Each number is 128 + 32 x the weight over its row's rms, rounded and kept within 0 to 255. Layers, rows and columns count from 0. Numbers have three digits each. The size before them is the row's rms in percent of the matrix's.

# layer 7 MLP up, 512x160, rms 0.266, rows 50-136, columns 0-79
098:095108123130069137142154123113172098170131190112130088161077105133096073122074156092171095075129065119114119158142175106163157079169091096154128104091049105168145110145162100095123137130105124103098109093125129143099098138114135148124152111
102:156111145110148111113164091161131117093179117156188135137093126125063109129176153100137150129099149094111123127160113136103142174131141113157194108129129148105110080133158081162104040163067145134145037080155110088142143082110144127151130071
106:168090048085062068169103146091100153099091142141153150116118096150139106080122125128148164106120078195131094120082157074108121157145152094163171181118141089137162129142145122087121191049109165105138104120063129112081151177187123122096149094
088:133047139127114100167095104092151111110152095170098097119128112112115060140082081146184198070079145094135147202145146126162138144115119090175152140136108118137058168154139123170107102131196103056123107132160114127115113076112170129123114119
103:112135111142148108156149120145074126145122136148139141113111104127175110177157148141106110110103075178106066135142101102157158151122172114208091147071163111189166127148054115060135113165098118103125105117103156130162115115089137111047131139
100:131131167148148105104152155159101146089136117136144104135056133154115161131093114099220112050154098152165114107152083122130140148154129144131086160154189163137086130121107170083136127121174103089226076097165091170115159071133144156128132134
101:083096169121168134103097112165123148146187127174091036103155118134125110139076075148118141160125135159135068109094118118118094111124112091197180155171128128194143089193122169092155102141099118134102141095137124149130145110086166140094125141
108:140124122097117122152115207122127161117140145140112152147095099124113108137151125126194202172147161185135196159140093175177104155127094108128093098062099138149161064144062148060077059134131115151092118096097098135118106132115135112119138112
107:069151139135078086134163109151120068154098102072117138201133110134113129136139138083094145128206177112116183070103111128120153114069120131071105186128194112140125139143171165122081081131170089089119109133144155126133133098157149120143113130
105:102143159149067163080161125116138107071126170156095117133196113127117127109091107143123123153088094028049197150145109110132106168169095146179163133137088161155116090092136067081148102144122144188084156085145119101084120143114075152146121075
103:136139132069162097129167175119111082121158128113149110120144147100133133081100051106111192144090118144083143157105122147122131086136141165111108109095161112130085152129125181162145139130105157136066103139100179116122163089185196134104126115
101:107167077099057193073142130105105124095095116087092065115113125121136153122120140115134113133110180109156159094122116063144121136178124149117143134162109182142132101109157133170116132156117078132124143108127129070158090199125107091104122096
102:156125150153117117127156180096153118151130107072132097160103080048154106162146138138126088167066137097135132146120188122150134214149174082129167128140142100179149144168072171108094049143134093126124081105130105104138122105183151173129083234
107:106108148155124136094144093143136184086145127059097113148129172084179148085111189165089075141097097138139130083158162109137194132167087099128168129187134086110151165173123101194077151116121103067101162128133152116073121135139136212046083118
104:160132111091102150096151158096123192104087144124138186141170133150162148109176085120152129100092119126180176119187113164176133144147149139135138186091148161125095128089165121102026164135100100172106120169098178160170110201126124107151178129
105:165152142087213107099135151126194098142150106136093158142122146111055160160083075136145143127139179198086167084088155087117156138106143112080145132121139149167087094092143174079135147110077122162149141131143140109152104164175143102121219121
093:109122110183118090129091083135140205102165142089152133109175066128099105119142101156154138123125076120131135082105136171219101170135130178161127061126166140153083065088126139100092082135137056123112103061157143106074159144185129108145138140
097:096120071141180180110144137180163080042126146136115140157078156107133064141152153172141085114092088103143163145097135119122178134107109138098166183086174077081121098161116183147139073112109204151153157127092132103133102147178115165156145094
110:116056183105132126145104102112126073149140089099027100162139129113098088110128142102113164124121134113125114119222105129096161132103154106128153110107066085143135166117190049162089100137096120102117142161079096181124185153202130175126167167
099:142059151203100102155154143105147169129126128102147097089171105107099127127124159147180167085064137111137104175139143157187130147143098127165116161128145096111105118121142148150114158096142078149101177180117143103167102157144068152143101153
093:185077115203124149115092055070139066156102085119142118101165079096155160088119145165149189142121117150108116104126110117087131121145152071111119104103133105138107097114104098113136112137078126116108121096196158099128054111107090092102134107
092:158102138085099154131104144153054087140115149111111167138100090134146161114105126205095103129105219177119157157082095153091175117167095133126153163145108092165102133139138121106107130119090120124160108114126135126151132141120140123116158131
097:095075163141123149187055185137156097155101128111171112167065089152156126082124148076153116134121150096101113099136143135170139083132139110167151121159121146106122123119122123139109095097106122108080138178103115140079167110132198188083173183
092:140114119120135167146171073125171070111132112181119102167120116154218156092162102158134127074120095198099163126178129105152135156166123098124140094147103171169096153151074138126155109182099221077121096123099114160141064145188125123133203106
102:159073129170158150122178083090131091047087218162169112126156057135126100154122163156110161169113105182097141161089145075130100159163092150157135157129116052176128134164132093094170118118105131126112112143154099155089159143139123085143166134
098:107130117176157125103152096200155093110106116084087146199111114183107120112146143108133114165139130152179136103180108154137154115148101100101184091101101101138131081100197170110188134134084098126157078037089085162098066149063091094092173096
099:118102180149123132130118106128133121091094095106125108140143115081125093167153150150109104150118186116165146120104118126116171138157126116179172165061085182120119083143099104168109185141067107061049084130162141051116111105128114122127086120
099:068099092101153126147171126143113091109088167123126146092101119161154156108140116110082107084144180115127177087117117138137198111127106128127136171089124135144120136142155098185131168037137113153098138143110120103094025132075154057128156172
099:109063099178139111094176061148109123097132136132141112143202122070117124148109098160084091137119176112127197127085133151088060099114114115110116162078145135091121106133094078121101165104088064105142150154044174096147112141088102127101136127
098:138128094173137088015115107172130133110124166173078102160131085118116155145154156124096177111134065175196082127088136144155104064128134149119067127191164104141099168088101166137156133104110086153137146104100165125099157116057137100120108169
101:133127172151114173188114109126169084084099174100127071099184114126097179120148144186114169132115143111129157076150154168157111107091130159070180112121185151153174072113158117195163123107092084098113130087086128180134140157090111127117121218
100:120110145085108148159125099119074148151176144100141083092065111108147083111133159120081085100158151131179142106166119126132132080176053132146119114128113175168091140157126194108125125121171151144115149067115123177103117133157094122102174155
095:085129097063084070179128112146140070146101114163146093092142129114082086116141120128137143149180213167081058152200131131126152141170189192158173140121075173114094136142105101110067081139120158128147106035162187100104111138133132131135122161
097:153120103139155096135122157147100098160125079120135126175097189109158076177098120136131096132096142112161124104113161103109084177147143131131148151105072166164124147117120138147127148147093144148064160005140219129140136152127120122126098146
107:067186076125140176095155089094108137120149143174082079128129079121105101148112190118123212064070148155090182131138147143064172171135146095100094119126108123177134116186132130178167137116135120121160144150057132166107117191105145167145147121
108:105124120119076132159054115165122140130126132101132129097037118026098159141086098101155113090153114133185134144132108105154204114077109131144129146166098127121095139201136082120099146133132130181060145106109096116116131128147163125106189147
098:088148132139131174114099106175066142126105093094142113203121134115112081092098104110084195169076170131108101122109041139162137092148135131160166104144112177148116071173089113142135125077157132088062049100149116040168123179158128143096130088
102:111162128124124094114141162099150152118114147074082119071091139163092163105153106145099142134107124108111103158144096138122079134143111179146148138154066108120110094166110115105107115123140106159062051127133141072130108115188132113128126094
101:127119110145135181122139109183152182109132136094114093131111106087140132140129131136158157079137073130141122188113144141144067154138086092177206081155118217055162155100128140098108135113131102079157122082120116131124114133195102128161112092
092:127146122099073148141120073102160153181099160087117102126130101107090094104141190173149163129085118167113148163059200105126086155124093096095139159090120111159142129130095141117097093081127156139085135107112124111106163160200134157161090157
095:119192081113140121176105139108090099136128121162156139155114091146103153127113102161179161114071154133137151157128105132120086147122140139102162128149111141165068149097176151168069131097131175108175111222153110115139086111165107174088129125
100:106138141173144111094177126106142109106109104132133188102141092099128165117176084133093174110177147092100163147083118155136144122182139102122083103072149079136113067100154130167107159101129125076078129151224131126083079123090161104116140104
100:148179063135108187174163184123165094104113140047123057094074148116166110107097134098105123123157169157113154156043155240099145093112151120143154182151117083091114152117171104098117096122099150117142150169094129123114126146151117172087128132
097:134103147166099154119148142110117127177106080081097193133074110132073091073076122130124139190109128155129139147137141115134131080157084143115180139152193121122169108136126153138118119143070168196081144110054179125184190172157108129106129110
104:074050142140170165060138151159113147125138148145123115153093124175144084169102094065130192238151119148139103184107129098097141156098122101160125149106131035135129131126119156154149064124136126124125141043158125086139168092137151115175115105
112:137154119097065098114130121133112069111140177136137078098170115142094109115133104126114104106159149115143066075131146195116119148137152124137153080093161145137093094142140227067107147093112086134148127091036133140100146108072104117125103147
093:136151106126137121098126094122096104115197091153116173104135130126155089088127107091150087093079108138083121103123096113193136100186161089097157154117179072131117173136115128106132112107106124086112092081118147055187083066118133052107117105
093:069091147132129135178161082199117123160137128097160148085075097025171077137157127138116056078121056125143079091120107123146125107087110183156139147202172113116113148120100149170144153144121096158132066097119143143108067137153077133180114117
102:170101020129149145132139095096094146167128180215139060117184155101129188159104061101096130118121089092085131206175129146162160197129127147086147119107115106157118151116097133104141065110152123129094129140117124139101088128159185106043091067
102:156095131151173156153106158137132175161121151115162102116140104085170148100137121160135114162154083170152093128097117118160215131071112116170140107154129143136134186107143158132128163157133152117148088116050157061138129126111119107208137169
106:096104115149122147111088159111162118106177094120099129122224111071131136097153174129172189095097134187181123090170120122107187143140133093094109132150122141121206124092149102092143082147100123133145185113069106137104112141104130144109115134
099:132065145187094175171190111143136053138107192145191150141120124115165122122121112059162141139137157101091118150111138165172132122104124092119141147136101127176116097133137109096090111105142157199150136119159132120149060117167183147132151108
100:174155161113141133135160154129130136115132159114105115127106111107134083125088097138111089092115133142190150081109142108111139146195123127111125159134159142093090109093143134131133151135105197135128173123092171083080039116143128174151149123
101:179124124136166122140109088111133097125138101147149114150153126072095100120080108136106042161126158139061119113125118119169217093135107105121145107199114131164153122157114105126150153134100142177054132200138168111130126092089140101171132159
102:146104080071125158171189084122125100098063162155142151120121135168126155121158102109133100148118140126099154094129100131069113104110120091174087180160133130171131185178072075127152193165138123101115112161109145097105103173132124162094105196
095:073116131121140230181096149147148109169140067132097125144059079160076147081176160117157107115139090098128117108149114139074197111103168063146116110084133093098149147107110196082167142114099019060157126118150194186127093105133115087103136143
101:082183165108097135162123154145119130162149141093157107179129174117111151075136120166163150157179126136172142114119068112174136076130140091137159095160046148123137077113123169135132139066112102119150116080169157115125117136208140109067107124
102:107092089105166166108155149171067130091122085127165078052126172153121082110133111087086241056142124160139123094140118123154190160171097090085104116108157138143120154153151132167088134113139087119123152142110116088138107125097088150138100114
103:111040083098102165227108081132134102165064072138151077142125130123176122130150132109163118088132119103095125090168118121101111124163139119091102124115145095167074170123126157064136133154144072109128155132133091127116056116185137077147174097
102:142091115093124171148105077149098144125150155152128116091076134143147161105150114173121105133117160082161129175117137174142129135126112138146080074145149133103169048140076117115164127051120089140125102137120108069150163131079115140084157127
106:082104161175126160104124120178161081125166119116113073104135119110132077094113145129112161105158118187124119134134105143168160169147178077111075110142100137179098083105149166042145134157155151137150120094110125087074195144162112102106175118
112:133095116118149119130133139141116091132158130108192106172123088111091129041130090066115146087113137067102126147143110139079122138158150160088202170153098134120092155180196161112150143072162087132155145146135129113126188153087135137152121161
104:149056160107141118101166095125095123159162130119065117106165114096157127104113146092132162143169127110152154126097131109183179161205084123120112137189111110174067110142081166165132098133153166111138184116126175158149156188166154190117099138
103:147139029143149195141186133146158143116161129178104118114144110094135159159124112111122117149097113196209127157100149121124129157108162123108096149151129081156107150168114132189131157083066076168122077141108110106154119098120134163159120116
096:106150054164104124125184113181057162154166151129142137201155128141102107145167108165161109051118058145139060155144129119156120115134136117143117120153112133117100148101122130083109158187105159097125145139147174104102095196160092059119127155
102:148139120121127155073117092149067119118095154171137166098098073100077119172128163088116097149067149145145132130109164115133179162118152135109109109114137083124178139121073208120085052149125093085131118144097128108122115088142146118088129071
105:113134127089131180082127157100115136161208164171122151127106098121147171158131097141110165107070126130167143179107140200112132149070153079123109099125113138116074190159123160103172131171168193100091150124108135128066129215138203082121144108
091:077111076103095101109156104169128103091141115076131139186089158116083147140105130176125191136113170130106155149129175139145194094164114118086159121114088143108084077122079138090105066120169123145106124124155169065142133154087210089113141127
100:085146192093102164165099134125124164126123100115144161116088096105110146117096184120196097118146163115094116155138070113122105128127168070120076134156080126146115091189161102127153090076112082116074135126139145091126200172136160146080140147
097:131093126178136142099106078132155141155120121056092125118120109070096110162152097092153135178117105106139151145158092114124145062130144084158111112104123157102098113130121117118089085124203161062111087146182172146081122120131085125119159164
102:068137114180188106134136097125109185144108093079180147122138106138078110141093102114110125141183088114103183205121109182116144091179080124185138151108141086125142159136135153131200119138063103115071139080155090144048098083097124125118098122
101:100148145177184075103134126168148136117116087127125087146103175145150180115089140138150073126100137137170129115133137151128162172163086126124133163166152128148159156176148131185101088086147064104118113078145211079128162175106110150156162165
092:131147114092095101107114148104054098116111067117095050094114132102149210132155095111116112131135158050156125064144132090123158135155133103077123130103121127154185095136114146172111071129105152145097116077153168103164100131144089142109066109
094:074135130094085090132150105132149152076133143093154068076087117097143169110132135103114103112103153181095136076160072056133136126091107063073106126105168166164116071109143109161135128106127128046160083144134148185160081138154117199084148095
096:139174083133136137112128133140098191087132178122116122131216146150095223127139127108159178118070152113111103159182159160172180090093121121044145118093110130111171111103147145115113086127177160120144138161153140117110133153146141186071131116
096:042124118109099133101098087131123105088109111176106131145128103156119151112100120181241129055108151098079168160167114124108193096192149159121113105120181155129154132035131134088157117135147092111150108117109150129135168057146142178140129130
107:132142086132093116159115185183109153148086159099091106093119110067090146092127139091148143143122096098133119121151089138102098109165102183106141139149116160107122151135127064127085107154150128128089157147130164178116131100114148090132033175
098:146113126169096164116164134140132138123118171129122138091151109134072067111096160149078158147127118105118094143095142136121155177143183148101096183145139092117160118141123112108106118142129154124141106088124159109115177175119090060116164113
108:112111170141119101125111152114119121142159109078185118169159124174145149096155175145120148147100125191175178178130104155148165129160091091115133093102115149125149126057158157109094136139170093155116108119086170094101125109140110138198142085
101:107105175116082157106125096147096099167146158084125146135163096076132089143142098111123133113158054077109101123141121121137155080087123138085168122131163174119140142153068084141125155145151158105116086146100072108074110116141071132172088131
096:111115098095129115120085102129118099136092164150095138108148092150136061103165128166145104197146215096176104131164093154068156064120111151134136137126154052156142094132104127153153147160123113118125081127070101096125102138123154133091249081
101:143129176116126123127049085183139098037138172115142198162122144059090107113179104115098129144094134158127143214107126167162122133085095160091124144157179091100110122119150153209156103121177118154142093125074094090139156123128136087097093121
093:134124138105128173138195198156105124103120091148069164146118120095132149170104086145123121085165107191079114135152120097194101123120100154133177123075066194139098084104189162159208151086130148061153058170124084084121177129150086156105156106
097:106125135133142158126132159097103132102140153122127144155131126113127191106085125164129178103128114145085122106119105180188164123076087140120172157102107085182129143151071146132124217107114059151126168173041168084089131106125096091178131118
094:107141095148118163159131148125104123123079169150078127110105186134152169114134165104101134161151149088147082116168151141140114146170090141150150166144096124184104161106161095093084132198168114216120111093122098131130181105110092113058149127
099:109130105110116135150132112153122187096116113115118149116108160120154175086085114181131121132106087133096149143103095112078117190123084174169166134087164208138138126074115149146076151122147090123079131127072143114121144166159203116141181110
100:199121098156149107082139158121130100113163202083159072132137102108115110127131123063112195095111144161126149122111121077139164140098119076103122130130127082186143153112120120110157112129106075148095115164114138095212173115136084080057118095
# layer 7 MLP down (transposed), 512x160, rms 0.212, rows 50-135, columns 0-79
096:106126149130116143104083119131175105166127110175114077103119127128093094110123168134135141058048126135130111062102146168120193088171141140115068160120098122077061196148096123105113074117149146087158188064124099088194181138088136197143155123
104:077098135084157176139159096129154179111154131115119146156107131128126167087151136063186126133077181146150125163154101133160103172173146114102090146133117139136116062092111154100174167152129109130121107102151124105186104116124056125106105130
102:135143112141142074092175130130076094147104144104103114109139125167178134132122125143057081143128131117079135121192109126111099148107147171160067160175189073128152127060111060116143112130128127155169118135109086114150151098111173160145105105
098:101142116086124187166170134155119112107100137135174055094169080088154142123125142165100131083117072156111142192144111117094136102144109111181168122123077091158130130177114165162133105171086150142094077137147087114151121057131143104104140142
095:136116134158113141163143100127111143130076097130192130077151169112135190158124097148131155120147080154089091135149152127121255147104142065140051075169148138140124184141149142100107080115106069136145105147153163110127089132155101135130133122
114:129128076070154153146072118054113098167085132081119094074162118185167124123161121159083157082133113185109069134109113115124096137112160129158112140136112100147091119147112150093101060160092145167128086178153121194141111174071115144165129150
099:106140141140116176130107131150094130113112073141107148096078139084147107144122126075184114154110088101188150070128101144131063106130108171142197112101142128159102136163114081058170131105109086117155064174138113108097122086107181096109152147
106:162128136142160122102144133123155147126197090123123133149082060153149155082138140145128115108177184181098165118141123141075054089108109114148113183109182128149114148151100165127136159128151108127131194150140132097169114101134157201121198102
100:164122163146141154100147158160144085103149132141144140123179175122139177133175148135122135130118110123109116140116122196145093165123118139043112135150106123142072162142125113107072116123107159104148154121150174098137181180173073118131065139
100:119159129138155078132167133070159145131150090137179135096116136139113151110152133061136114151049110105098156144103127158150196092149127165166131187104146114195166134148155065126151140135125131202137124124134088114124088177156121106152071133
107:204116139133058148184120119124100083145125146078120123083107190126145132097172145094154136130119121115163204171172156126132170145140148103114140101149183049140133090091132121132129131107091132140128112088039141068150140098067112144141131216
097:144096143138096157149149094091152102113136136129108152170120190123181153115133129061137111136078042156113123120153126093133084156157118116136146172142138114127139130132135069152149167079039151114129121116117121150126115117079047202121109137
112:073110143092132082155081095109195057132144134059171142119098120098185059146130128164138141160117114091144113138126120150129161101100092099159103165132097111141133138185184130153110142166100138191122141064189147198120126089143087095093119092
108:120109070154151165074154135108114096120116103120105150142125150155139164107066148164124159149138123207143121149148164095157161112175138128126136131116156121138170113157119078133140134135174127136143130099112091178137060143076161152110167119
105:117102093150114186108151142100161172084134160139180071111116165148185198062112141146116164088188164137094094137148118151135127057152113115164117165144172087094125163169129094026080125072111086155102150120166169159131146135129091160119133128
109:127122111166085097169174107101118123143162111088110172167124154137184151142155124147189106118198138118117150119123108079145061146120104169122135117161141159095111122049113133105063147092139129164146145126072117138179110094132115076172138173
104:149178071100112159100100140121153139136150110111135145041154140146088093116117113130160093124187137115143122203158133080132158057129080142159128105137112110086150125100102108125110111156115125180146173126100136109120107112123093120092092098
098:164083192126123124057093097113116124138157141130130111176123184150143147155141106151106147097131140132174175110134153109140113074135122104084188134131126119181089115112143107074149122087039069133121151122113142203129076147111126152137102179
095:099073113124106137096130132115117072135103106125133132079124129072118103140115080166119081059096117102130129094149193096126163116156097144199146093089097141184114161074133152137125111100107120160169133132109116135120163141122161143156150155
102:159145074160145121112126109159133113136175151181098163154090166120107086128141120148120138065121152119166146161169131122082093123172100162185129088186131150125042147147089125142117139123159159078127181122172142071101114165121131137057130065
083:066125141124133103163153157170141102104150191144130075125119129110120055102099158129108071126111237114131099145112093091101144173123114164101195122124146128139169111106154113073123111056153147152085143128125136120133119125120202126093108152
100:105112142146130051115121073100173120096162099149184129158157179113187152122090149148136163114119076127189112098130126177048152175095118134139219128089090109135152108129068114098103115147116083164143157138176114115141171143149161141147125104
100:088155110152092148138130113183106115155146141112154122078111153133095075125099104149180129085123102125091097168109068128057175158104136129099130104122134103127098118135139097073162169174158165170195110132118142120109210094147105149113139126
085:122133127165164125096077066159128108145134166104122093073122156140123080193079182142125150104144160100122145089200154141084142092115100126132158062111121068088138077148201091091144152171146144150133149155123152131112128091099092141126132160
100:097085113087131101067145118196185114105097142111167120178133132090119150135129152156153148153062068162174141164123081045088127128183146194130133148185074131115153139109116176082122157145053139149084067159109141155118150123161148106109161098
118:087096126101152087142119135173116105109085071161134132173134104180155170064124123154110148085113123123177139121163098064122000152184140120067104128144141159113102096117161178128160153080100142131087092113117148133170117110133136123074103080
084:107078079156164109149106132130190130119125146092107120110157110150126127083125121150121139103104186123140140156141121199153131087133107124161107213137148107180149186164212159155119086085139161118211157084116135111097113136108128099142154146
105:055169109108127178112107188153152147156143145131107114073180067121159132129121112111128137161152098093142161107095130148168134140158132138150126116133086153107124121158112091126079094114108107127126151137122148156191067120151078172113141088
086:151139146129152113158192098109041152112143173158185081159080124176131172107214130072091115118119149097090074117119130116164092118195127097134118115169128135135146127064115132142163141136098102129088148111160140130144112120130084121145125102
104:145110119115142147155138142102107077152126129159155180123175119148120125114118149154157088125117117135234171084190092144114109045108133149108072153116159161081128186117128164141108134145152137118151134152125098034180077199113115155137128185
106:128136138084205119159128132158103155145146146099092128104133088114108120187136160138113158126130133172066146168142059106186084148141097118138143119106149131140156116123131149116145115106127127091058170143152153118132164101128111059099100151
095:091108172181135091087160175120139105070110092139148179152150158150151167139162127113143117160086142115143093131132111088169073115110204119141143106169130148161109149080124105171122096112192133138115121118095196126120113121150102153082110134
094:080100119111116130089101160112095126138142050158194171127116146106117097158152134122102145136159185132110209123144129099140160112111167148147121115094126164123103133121134127151125141145088133149084136096133106133135106120104102061140078122
096:131136160112152068087148185186149113084157128122157092095164117140171125114190141130124159136137188173094163092141134104162153090155108096037091093107104137042134144126162132136114159110169165098121099145099148126173084137159105135078164117
107:102134167114154138161208144104139158110067145138096152141117203147171178152095146148109077152124152135082110092093118091122109125121135116161130099130100092133096100144129123194155146160100105137156166120136162161127093115132154126166154036
115:054134160110118109119134155161116160115215171146152131091073081089098137147081101092139119114126101116087170189133152115135178139130137131115108167119091149103110102138057110133201117158129143144143107134115124096092097165125168132136102193
097:104157143182096095171123097129135206169150135108116084074144092170160137089130196188151128090105140140133116097111143201133201115137147165135138165096060172068144139164173152180187140108133120112102152070128099119119139113128126098213115124
095:130160092103190181108099143124131132161127153152142098142109134157182084062065122092160049134114144125133115156121153110112177098162153141201087142099176076134195142096139129061159080177166094130120124162127100063126168186084191176141101098
099:064107110129118144135076119110160136193207073060089093096109182088130133066147136127100169116172150121172085153108137224082063176141134152145170160157069118170113118133099153094160165111164099154150121099136114107128167044107096109093159058
099:133121154127127081116070119130147109102093096132149217110140120116106108127127130095137158139188122087152118136075153143165083169140093085076131152052136127118102110211121097065103086143088157135122155111007094149168106107182086158143109135
106:112117098075079062110107112101096126109119154091146139131138096120091115125101123073162124145104084106187137102156177151089168198103143078137140153159106186136146116119127140097110092101134082160131129145153128181108089169057085145100099115
103:150133111165129132082117110139107135093130155135119077079112191099150131136070084095201087138088121133092087151105130153139185140121075112169092148134149146083144051130069109138144069139159179119093138105096134111132122133151151175120126135
099:127108110146139158134133143152142098100183124128171150142069142117121117158176117124152145103093098127131098115138170072105149113125161133172145139106092093115113147185112139177090167192143180137170207135090085134091137200117122044122145119
104:190182117132138124039145176155111174103085102132087125152150083121126125110156143175118110151128144143122085102119167159076178114151164166054131094139134174113131125128115120151111096160173169145104102123165115090137187175199121117153159122
106:074067135139146130132135134114122138148083150155069153124056110133090109148137100115131109178162180113167092165150128167118101139142066154123122095111113067133108155169170129155121148117115142041126132087152187130137149142150139160123112115
107:135114122147143133118127183123087051045104096087155166104132150159137164103125110162102109151118088133096162121188136188103120125153140247094151100084137138166127077142130093106128141125101139141165159114144137093118188086111111129141122075
086:145125150077167179123153147147089117146152134145109140098155145125113165145148154085113126119132090154170093135126140165191208106143137115039074139106115138104114119060163097146114162148118112190079138139092150145110114138137115095103084109
091:098155140089114133077171114145105126139119104096128135177120092198092106118112083106164115114097110124109104138150150156122122116034089095146095153126107163098102089111184110123115113162108149049142193131154130132127218088135133130171139105
099:135132135140139098074131162083090129090150128135086137185150177170106195143132153122164114117119153090118116135094159085115153080131056124049135127083104137154133192145168113088178133096173165113111178146066181154139094156121121128144144095
100:181125124110175138151119154126172117084163166143108124132111106186068162152163087152149105137150097150092138144178069094118184085108114160110128138136113114138117086137164123144132081145104147135109115134148098170142171130172130134090183121
110:142103132150090077108130171090101158148135144056124156100223156084088085103187122116152181161100124175100174096137137070156209135170150105144161105112105130088118126121148138153112071126139188097190140151123033134120131082120153147151103095
098:115054105171104110104129138172135100157098187118167204151103152107113129131083153104110088084169149083172123162161151110125106137106131129133127229092127128147158131086091151080172131164194123121121156184138134153096153060164123139142085158
100:120147181178116128176120059158152160120097128139162151120098101094222045127095134134139128177097172117171144111158130064080151120148162104079177130090102124060127111106130129094192140144120147138137172147124151111118052127124077130146091169
106:101042164108163137146147180084085139163148122169088148134196121145090114152138122189164115101071099125106110156129118089128170135131123090150099117121123150135137120112138157009153088132161094149096117108081157117139097128156094122110125139
102:150108122140169113143086126055130121171113093133127093123161070138122117105156150149093125131145146127089161212099069117105136140124136158133142186185141115132157110090173142118124159117087186099164135115075080078096132148118149032079111111
099:166128107174164102173148149156135095116137104119127136160149146177073106123129104130148127140144138103149107084105109096106098147153192143139101112158136146067188066116129149147156112136123071099096058127137130129137127176186097111124072115
104:070123125093099116076150115168117100174132138159167190134135089133162123071128120113130104126112130141178121135160143095128119098134151175170190090124157057126175138147106158132124108156079093049120156125114139060063130125088113057154095136
105:114144178128133087112154106095127163107107165138130109192114134182140085182056098110140154092168112124134107157134081101120094081106133147176120127133090111108103135132188144136118175147108064155133159110131139132158104145175134128126221139
101:105129134090140085180117188154147165075152108152164116151198114103120145119117106157143137137131103120191132169146071167133127148119152181095152135103091075148145106152151113129212126186154111114087143138049125113115079103165081162103123161
097:149101156175144110142205126150127150123177080113143144116172160168095076149092139193103125143115174173163179103111097140098097079118103118126157103144161113072153099162176116129088127100106114113128192151119156141110087130094135157171173158
113:066142125098141103125103168096109136140124130134097127144137157117160119166102161215095196140132112124185141082093140133153134159102137109154177189137048128098147181113139122139136145122196136106164122128175078167142105098120137121114153118
117:132110125113121128115145112111132119144152099111176143115131114098121077133120100104127096124150103122207148184107149138107070156088130074081115138185102070116150184135123131189159175115128066172153127180139179149131162128142098115117152128
097:101146150184115142100135130116094138091142072118120053186123083159098082112145148115129129144058099125067157120112150077124087126126154162113032170163157087141140109128107087142147118127114141105070176149117153114162099144138146103167135096
108:169134113139155118160168159068092102134099099122092090099148095158076144132121120094131101101177144113104142098167150126117161179137083119121180128040108150158153150104148080102159045119177126100147124083106119177122111183205159120136141139
091:109125148127182132152104151130166130111126112125122135137103153102139182097104089089138120113130114145048094121214131136127063128100066113127085133108148109129097079102132163152158148102125152119095148111134177105144166101203128089166169180
103:122080136097169120084103111129082140131127137090096123154121115159121101130122087161136162152124148125100048079196096114115121166113119148049153102175065147113106132105081147158147134109133134109120135186142101116118136148075161129133181089
102:181094186108138116120102146143184154138102079142153165098155149134050137139128114117188136122165136143139125146102167170105157097150078125147144114124172132107138133151205153151119122087090122190131131138164137145134016141073141115098142140
096:097147156142144101071186092073079142156170107111124124049185097123150154108132171186136141126164135111117105138107138177098172107111128137178115123150147110134156118109112117160174113186078081103184130130175174107099180152151058130148122124
102:125135183175130202148105139082135135091136089122172154130114142116120147144148194183124105167148127158153144158210102130133058116117140048071124116153126116107131171115197116193138113197178193110130127135105104099156148164137102093075133146
101:099035138096082113128164099101157096109174151095140137122167096117166126134095097111153146094208137120166107211160088149165208135118156161198116050124154148130116112137128079112161150123140095139139096137116144108158117121180025109118133158
087:131085124089137177133154074157042116135175152136145088077129132152154168118156120124160155163122106160136118087153162093072123120139124124197118088158164167131133191084090099070077152171135117161148152183141079098183143145085175114094080115
093:067163143115141103181117077099145192150119097131116123142155076076122128085132122095124102164120144106159167133093142082113113193072122142093096158161147152198156114159124110122163148140124164117180140083103131112200110128133140132125155107
093:172170130115113175126142158151146096098093152155143152100143091157122122127150199133153151088189087219110144125119137112140116116110124070113073055165118146131160070145168121154167115063150132144120146137123152142105188139130138075124097125
097:125124149144173123132073175137191139138113142174129127095145153130116172151092175118103153091165100214131183115117105124129059159146113066049089111108155133092104123109135105182112129160108131077150104088132067143161132123117117155118161173
100:133103108109124132159137092110111151134111117133112091127195195161120107135120146115196155132181149149090091142163109125141074154164178110101172116100099145169066124101114123129145073138145179115089127193116088146209122164093137048116148140
088:142087116120137158132167124073172113116150104152169146153146147143109078154110086081089107144144080154130157149105108139123170184148127124141142113177088108120145077159035113102133102115072080179063119142197113180167130183182111156168149147
103:145110165113097126124140141152178133120122066039123145136156122128130067102141100179089159157179085113150107107123086153145149084144074164063113147070170116139139098066109196090147138089133133058140157107146142129113140134057132138206105130
110:091142114104084097165078185155143103160145097132126115107147107171144105133110103098162161156080185104127208108113110124178031111130128148155151094147091129037083154162133161147109179136136102111141082151109122159168146119097136146134132168
109:069155105160127072125101090140146136133164130100126136119157147114148069139133140083136083085112108170159130173122168159102173140129189139100098123132078129094131110123176147070127124101148099121140137106102134093136176138065140164151130156
103:181149144160123093137200076211126141183078135153151124180088161115130145121149129154108102184103123139123136066094138127149154123114153114050151121182160139137135148157083162113112117155155032134156146107103125153102152103058090090128166130
097:149161134128126080146113102197136142101105090135173110138128119123120126140101097161135116165113148192146103128134104104142074133131103118092113134108172143146076137064102165161199091095139064126151151166154140177131152110092174101104135149
098:116183121100126129168157128097111119133065134069123126176102067031095164132175139046114143169056143141109133203078156164163083144103156149128085118186146125078162131129100081116108170103124124074150123147109151099159101141150099134141130043
097:121084137143127140096087170137152103063119181114094149146091196099110081184097110125120104087121110174076078138135174101119116181153155173141113110115144148190161085123044132079110110148137185085113165072103139145162124111116156082163143202
099:112120201168146163147099152152125081131138139125103255123096092146129157100153101087149166117137084138112112133146097151091131172128164109198126105098203144121105115160085086106084147162125120144135071146130137107100128123116103166081093090
091:190221055095096154098156137160107155124129133112102150103157111111078065128138113131149131117185108125108187175106142097167160111072162211131142138185129145110195156103147138155091146133183162127099186138137064149133100141146095153148153094
107:115099163109139128118152165124135215056143079136105098088129141115145101121199105156066132217108103119118161112208147106160087097175067136096160107095183182145129055148159104146104141107140110122149142098117074140147132098050101093114134080